Each number is 128 + 24 x the weight over its row's rms, rounded and kept within 0 to 255. Layers, rows and columns count from 0. Numbers have three digits each. The size before them is the row's rms in percent of the matrix's.

# layer 4 attention query, 128x160, rms 0.0774, rows 0-41, columns 96-127
130:119147091123156151163099145117159159144164169106114113146136149164128112145133085161178137099076
131:134116168137108117085169104138109062110098088134143154124137107115155163110112165107079138163177
109:123147092110162141168099164123170158133146142098086087140099148152085115131118079160183110115086
072:147129134123117113146125130077084137113156162147151137167173137128141139126170123146126124141116
079:096139135119130131098168099158132133135100100121121142107102125130122107132116153096111147137155
072:110082131124152116157125148092101146136153139131109137152154146121109126121189131146105132139119
109:108103098121139149150138120163138104097129073099096132149107088103181133131117131136127137116152
072:125151136086099146093140124128133136112102098121140146096101112175162131091117153097112171127159
081:149151150117122138121167103142147139162155123158149140109113100120142132150102160131141113110132
095:158125123124100097192127158128111162126118154149138114114174156104102138148149090127174109138106
068:164105104128126143144077131131120110123160152117105107138126100088114139108129112143110139124114
079:168151184167154129111145127120114091123115102138155153130079129175137135123069143121112145117080
058:135130087129140131152083153084117152135120120164108143163161136111096116125157101109106110127094
069:101136106143126106151090131115102120080122123114137103129137171092139134144145093156145110129114
121:151160105117119141189117156111120162154147180165160120116157126159134124099178114152166126095081
102:110128112163090124131121095154144150169136133134167145112111119109130129143162140115129068139133
103:184109128117100104129113150130119107131138120134150136113107116106126149085119125168159070104143
065:109145165091177145120122124165136123112135108152101117136162140132097117145099132077124123151154
099:145135123119164128111105141116098144148114119180107171111125162133100098141108145096100122137093
089:128135132126115140134107122149120089123118121090157094085126112137111148120123112105104182126146
104:191103113138086139151111099151079138142127165097117126146151137134137166095105125102129135094137
077:132185108134193161155162123128148117144147149138132101132099145142126094131126103154174150114103
093:148145137081147156181134153129150144164138142115160105146130104164152142119145139148165112103120
104:109142166161134137122128110111126079126166127104145159119079134157133124136081136134105134132136
095:132118145110095090118116109169098109122128141103141125150137097145139129148124166129095083123165
115:169128119140115128134093121154141114126129128080126133121129151134117131094103107086143148146108
089:160140136113124103136133141115131123181133117094163176117092105137102128110121178119137123099138
107:119176103173137121123138140094161129153176147148144154151107154139117096108107104108141107156106
095:116110133152172141152114107174154123128124167155106124132197127165091142117118135122144115163100
109:093174153132095137119130124089112143122140157136125144150159130143109154166134099088111133129123
069:113165134121098129123126116143136137102154175159129150136178125164134129134150077123121133180135
064:147131112131156135169134137142175157157128115101128080136102110126136137083132179144159119103119
095:071105073132142140178124142135151180128128110089116126137104129118139077142164143133125145095115
080:182139125124118126134120165099110121129128175122149124150153165145114178114148086133150111157123
084:086125120131116141094147086174143128131115110123131130101098120125123095124099158102110154123152
096:145131098136165135169095146125155148139149162104125088155136128135088145136129085170161096116097
101:154120171139129121080145103141093091136112118159117154083133140126141149127142167099087134162149
106:092099115155116148147106143171155109112150084097091124125118110106159144138128107141143103133134
088:168157133115107133139130145135126141125097150195163115084137101141117122147137139117150136113083
102:107092148143125150092137114153142099130143100134082151095146133083130127122131151122105137158150
104:169137162115163126112181121073107151154094089171138148116129146128104119167131136099133149119145
117:170166103185137110181122105148124130164136178160143112097144139104097123155119145111142115120089
# layer 4 attention key, 128x160, rms 0.0736, rows 0-40, columns 96-127
128:150108181169104114124151104165138098109125126141131136097148162130116138106135087142146122134116
115:105144114085149140110118130108084147133121116131129118142147127111137106155135168106081115130145
086:109117124160096117164159129147144139116108130124128122089137148124099128119119105170195112125101
094:152091169143091145088165138135124076126109080109088160141133189116095127152144087119144136162141
102:116142075114156136134111137115107139155142155135130150164125073113157111121125177129099141091143
107:109107122146108112129135151126097107153113141100086106094154184127092116169135091134121097168125
065:121146107142142117095156108148120125135103119188124132103146140151070147127150127127128145149072
097:110142113130160111130081083121091120175138156120149140163132121125148121171110152137093156107129
095:158140097101108148103130141122127137114132120129168166152137099111177128094135146139090155108161
122:135158128132147161125118127096176139130165109118125103145130106153143158073136116158185119095128
100:142123116149118103166133135161170155119086120152151115104116124144119093103141149123157137123102
071:078152119104091101111097140159098092054157130130174131106147121106134100162146116144108179131109
104:110143110153137135171137136136167157130123156170129096091133146153108134134153118143173106138076
110:131137150157125157135120115135127123102121154170134138092115095127153112124142158130148141137068
056:140150128139108147154167148149139155116167126111137118117141123144152126085146108156183102122104
096:127114155075080143110139170107120139134113124149127140107100114104132149100133109181118112101152
075:156123141138131147147139136131164121145138097131128107157110108131153124080130143166170117110135
184:088127128122148098093115113122113112112125120116102140130132158101109137167127127085080133164158
088:079135130166120104158124101112137166112151131136127126123161152145063156164127112119129083154132
171:116108129107136126089115115134082117133125118134114131140117134124133114154137146100060168135185
113:124129159132062093104108141132120111089161135140155124114089133163124153098108106114173178145138
139:104080112123127095100100116129090117132098135134084131122125168088112142154124130107057124120131
057:132111102103146145101142125141086132134097124127108152148112108089156131109114138134113157139156
089:117153147120071113144116144110131127050133121170136166137132113114130154122192138153135122138108
097:171115144120120132155165121157150098127126163109124156130072120142135076090106093147181137107125
121:094097137110119130116079113156137135155129101141153063121082174168140111154138126129133163113157
080:139123134142136080108136108139090145120113107138121133147135145086126139149133130122109095113169
105:078141143156135079110126124117138117076138123144089124094150151099116142159177136134083070114131
098:159168138122137075116136106103125071093133133124119147107142113105146132142158120112138100143133
110:125130114106139096105140156141114127145120126133091095116124124133132143132112117117133130128098
070:100136153115152141170129166130151110147137174122113121129127123178106125109095105128147097124076
067:153088115120140132098112116112096134137095099108121149125137144098154104113143155121101136136173
096:128088138161124084129140110125139139124111137151104129108133194153088122123104089146177137139081
070:107087151140111128111142105154121067128108112098083135145149152117092113127127077119077115160157
098:128168090100172133171101145093146166133156142150153128134113063144148128088133164135144126103094
076:103120141143086118145146138165145105090101101145113131068113146108120129106118117151173114164105
067:137110130099141142098088122092072123127147138097123146165130134138123155161135135115103120135154
074:147136126129074104136152141155139158112072148184162100086143107142117134082124126143125148153091
127:143142115130163164145115099114150162144160151124172142169116090167147105118130132150161137083113
070:135129120115160137092112136093106122106160091088112135151104107123129160148122131113119135092155
084:120138125103160133118102121100105143165160110095128125134136164144092149160077103124094133102151